Part of a small language model's weights: rotary positions, a variant of SOAP for these matrices.
Each number is 500 + 50 x the weight over its row's rms, rounded and kept within 0 to 999. Layers, rows and columns count from 0. Numbers have three digits each. The size before them is the row's rms in percent of the matrix's.

# layer 2 attention query, 384x384, rms 0.0786, rows 319-383, columns 128-191
103:520500538512526468465458449566465528584535624457536444565545503533453576484495539502505476493485328535625482490526469543553613506510454507452519579499557440530451631512470585478557540574505481
102:452568446464456518509466466545519594540548432425478433597467514454467457555545484424520543530492543495520509485503506535499572517497501468523586540481517497437439517448502467487469519579469459
102:540491509432513426463473459565486536469510502495458466516475456503442425452553549470510452503447505435482581486448528485493469499580443442524535526520468476491461504484498584457487536545470522
110:429359518501495531448562453409581469475534494464480555531485455481556514475528521534590537445450541527491543549463513427422474420550513592470439473521416566500484442476399456476502581443454493
105:482490406440476504513453568486555432437579636634440527572496526490537505538446483500515526506478496510555600492412618431467470542511487464519424471532489498511491460489445472520548490515588565
111:491540461489495494577513545494503440517529430504524431427483435503551512424465539535473519533509474643575496456515559472368538533572501534577542540496535550502546482420533489463448460485450578
106:478455523493476421467521552538540436499550468531493448554529455438549526509493565474455625527524521504566506493563512520496537466468478541545519581475503451428566523451515502482526477465556544
113:471500425566452533458465535494526552576500468535476478560460538470500490484394522473360514351467531480415510543457500430446452593522570456506478495539532487390456506447510508586501520497552548
098:519477486514509525516520454455506491500483429479541537526463514553545525577492567435488594432491516531513573474543505512535434505493493489536609522443429487491517570525426524603474541595506425
105:538411618555543425479477512555637521612475504515613487502499579481382522488501531548506553464542484555519482504534475518484471463526478462449491537474469492474485510537570472538418486363537465
095:558587465519436526446466575502483557486548552437438391549505504462433501535475433539532446448526491529526542528491479550593592463488493441584414457477529485440493481482564500437514442490516453
097:476409564541499532498479444454638560454481554548437530465511522544470543508457482517524564478458496492456415504496405531515465500535439608503419435432506436609551557461521511484551545491394527
096:578461456626569502590477407496369445452524533491538401591537479474411515547551522590547451623531427425536413500529519447524431554564442437514628496515495558505439505528478501479471501533473467
099:487531441479413396462428478504423546454509464564508415540530504564525481582453475608400473462573558493488433640530465550567502516513424458407521523507447466449458489536536535524524519468556429
099:489475609602503501453508497489480517465569603510499478536506481478496578527516485412589525501511454384484521476390458454564474484432457459596523450517484456597521457550579514558386463493539555
100:502502506520407500597513497567459518491522481523446419502474514588560535582578472496497490495498381425466525427456504459487494560460421505500464525505560468503585510426495506546572425507460561
094:460577461490548491500572373574552527597438489498554500554533542548498444587454410420468501530539470528466557495544512506553467556548450446496479515554437576459559541510538518512485513459432526
083:460500477532505468473509462424508552474443404473575529501448463520456494540546507467608462572431589524491434517571536499480469408461489559528480421563414518506489467461572502442494491401512451
088:466546643468591576458520474458569508528469468479571508549572453519567526491461444459513519480559544456510488410519455538482535508526569523431481486551474532530444615497601521532426461577491450
096:447529520465502453560493440571583543476632486489615462580612456505533447542342581513538503457566475577480558442487488463530484514494486469533573468464475490441584513442382556517513532431539516
079:545491573440523563410508495496574552520378473424503461576580532563460536501501537475433509469538491552544517503437513521466567610536493534491501458557496553459451526546529539519534436510473552
081:616582491508528550420525485529524542551537486528533516546564485464514607461424502547381546440540435507442551496530491617506587499500519449579534509461484455552495555497582529550495455505525555
084:432511602498511503507548515520503463471589543486528469488476528537420490522544519521705486409459528493422508455442505502480513457562455558451492529479490470466577505462466570586448418460531480
084:518577515524619596417521472455469546564470559454410434649599503589467590465466475555485539458476497460455472535480487482491491476575514555519439516495493520527458460495483610571483510553458502
086:528525499464572496466458562529465431497482411529521526401553543513461465543403608519398516561461417512592489490486587581420558503517365517444551467467567369457503494503568541393482552364559457
097:404542453434492461553516503495469487497524515443579467542493509550502502545540615586532530464449403432552528460564515392560507585536477491503480426547403544486549471402416400580458534514493394
095:502550392538541478562585542503471486475526477524456527428526433441528416494455430479449431487473584450480541418481523570499520467508580523516524500512380429559447485516454662504563447557521620
101:555519564553515568439509518484562536567478451537472513444568509449496525475408510586447581484514461575545553453438484514475493431535589509511504467499523460510487589581617489472442546470567552
097:548456497424542474533471632505529539457479599467559527438403455552459450540488522448558479534487612514513459512515462489477524574505502477457562458525457516472554571530558543472485503503544493
100:467532496485468492480543562597498508511497377496458447461553511472517390442589469504513416583535443531503618587533515568382522496552520540560478484452485475527528561475437503415537474489364571
094:545449513533513451501506467452529446531448548456533425471549528566395490563463432543481504569485504620573596468470481467416492489544450538546554532545406481477505591518498538499475523551496551
099:467499546422483492491506530444642472559536441555460564473488433430500461555477477534541488510502446549501561531663520486557444473452516530545487544474559576495497511526494521473521430489445539
102:509453588495510540586552381490574525481441539621477511603558456561467543486522510429490515428554493466480479602446559525579455497555528524481471494481476535587520581526425453547459525532488511
099:560476571489525495485431513457555474410491499555453561541476505486502509543542529478582524518489464523509474526559573479530480457532519514450613492539527475507445512501514410450497475467520458
105:455468469515470445563511428544476537496552492488447577420511544421442530450543546387572500525489552539559580503540545520536533518498420444526504452536437398540470471433478573466612490558417519
106:456480479416490439463522390527466522420492516516532508550524455507574493541494506497453438429513506389526503478330493420458477523531472499436504439449440464591413388511571475528473515429579456
110:484501543509558513505530406488456422519497421407493511541454475504431524441477524461508512509495476528489596399423568507511372476491531471485549495403495500467411454455466507501542492599490428
103:549489554511404474493553419571442525455504460488488570539447472530462510477519555582533467493411494434499473437467599521499519469531489467501469473473528518468477420480467423579601479491572417
103:517597456572434534492541509526491485534400517478420550534597586496488427426556561543525589573448446569486471496500478571569478506475446517580450546511485512528568495459452473445466534428460473
098:561508535426626479557510458492478448463530526547476452455454495609514492457514500532405461498524465493572468478615539502516505567510514401462602473514565461482525479514544478498477538544530592
098:542532565473491455493606538533584500512414453496494445495552471370507547478485495503520572562480416503516553468576508534471526580461556510375458550498538422517450471524555424509556469458504500
092:468452461458490461489456474577531573541528432510462429481532412478443462474467446544477457491557439450498540446530428533561447524559474487546510485373596494512429518510454499362478440514573572
095:510525552446447419558446511413497533473483509480498433424494509422486455427558417467529518524499579508559520485475494494428471552437523511436529463522476572513565448425471498403484389518449545
101:495514530481533505444517467492481572500521652515532475510484385464559463513451520538606513533496509501551559483541527488529563463517476455465551509455468454527456598478475493516551526534465487
100:445450530441580429415483518440532506502489487528500549433484528508554440497415475484511404599573521484417549448535418464471465528486593594552554470478569558503503513546505465457527464503492455
099:525422556533454492527469494522584480594515550462469463505491456448526555463507510478524534459524426527476480447567477488545470511491472543465455603557565387595569502507490522429538577491471590
096:511489473505523530475532545428434499480505570501451524503561483568465542567521525445514551531499456455464532444538466582476593463484530507583512470662539486550544451491587454480507548469503536
103:469499490602493577412462493432574538531515519437499511561451511385474597472477472400544540556428520554493448508438488493495545591529486588532549609565592453580487484459508503530395618548517560
104:531585536552542486490527571508477503493449510471512529541495533503468448552425503525522529470555478529442483566537500477502457495509494534447526562530562505471526488499570532463462473535547586
097:515548579544523507504510448508503477370542504500501437511504475654469463494455488541527385484573505538478535540444383506554416471477502481531536582495490463534507564424479485613532510483421512
111:474476390556477411468519380498498542542447502497499481573508497483489512455509449535447511544550479522519525572563581478523513515522487417604554568547577476567502438550524506466547510460532555
093:486435539480461566401513505554444513562563424495489440480490542581492641444480514562568577346557438526468554460428554486474550469508509555499505611482570456438547464550484519527585477605536546
101:516429475378516540472467517548474465498485427471444482561389512527528572525486495637594501445557429501488429461438536334474531597483493444448436486443483571502393477553447516461518518494644501
089:511466462420500607502491499505462447436468510406485463532553434545563531529449503511511531428539567460476450488480605502502548526519394497422532466536535499522593497545462514443438452436459476
094:562579501508473557444515542440464472528516530418512524572470498537540527479489570408586528543438529475462524469438534525526526557513474433595525613510441500514481532510578453540529498422473561
108:429487594510477424554567475495451515503438496505520538516522504556463527420566479598575480463431450541540411500450498447538401510443646537498458541482449522534492479438435482539502501412526485
104:480507536539537540505568556503532453516587552523431492399431553491375570585411481504495491391536490520455542417464459459446525499549422555481505528506482487539451501463470464573499481445510461
106:536544561518484477558443532537536502530484469552441524491489575479470631511496506525545410545506525587546455517561489503444552495526491512546501462495531541399463534520499470477453507459448465
098:489518450506549559530510504425399540519454491533517517520487468502551503592513472396470561596456536488419406484566539578621560465578453422546487504537486394517424555499512501577495458527479492
103:531536568561492455416523456513593535511525561455540520532490466454502579472530471360508562451402482575467505557563482521539572467448500624441544545561473447536515511568512406529555453550447560
095:534476567446559476511484572493482512488497538495466554491525552459482532593499542495617599479392510587380510439461495443438508476489526504464567472574460504477482557507509408581557474468477470
102:536544459399511390510627513521540480553470476439489439651450540530473535384559602474506415521478581417550548498577485527532453468497439468535478492549422533434499408492532508484510487571504493
102:528560470425468555560560497372502505390489505493492393427513474588562543493504413399449521521514478464481506427474441430497490452468477553513545544475500597497441416505574547541512354481608595
100:426548522540486453573446456507402598510427587393589461495409516488554595476475477499452541541580563528499523588499554399533465459515533427481550485481440552466501533453452552499504440464458497
091:524444451412506528437578547428415427436453452472446544539407531424468452510494568525450458429505580500406433479427565463494425551473440493475564492478560516411549425486440550504530554481455517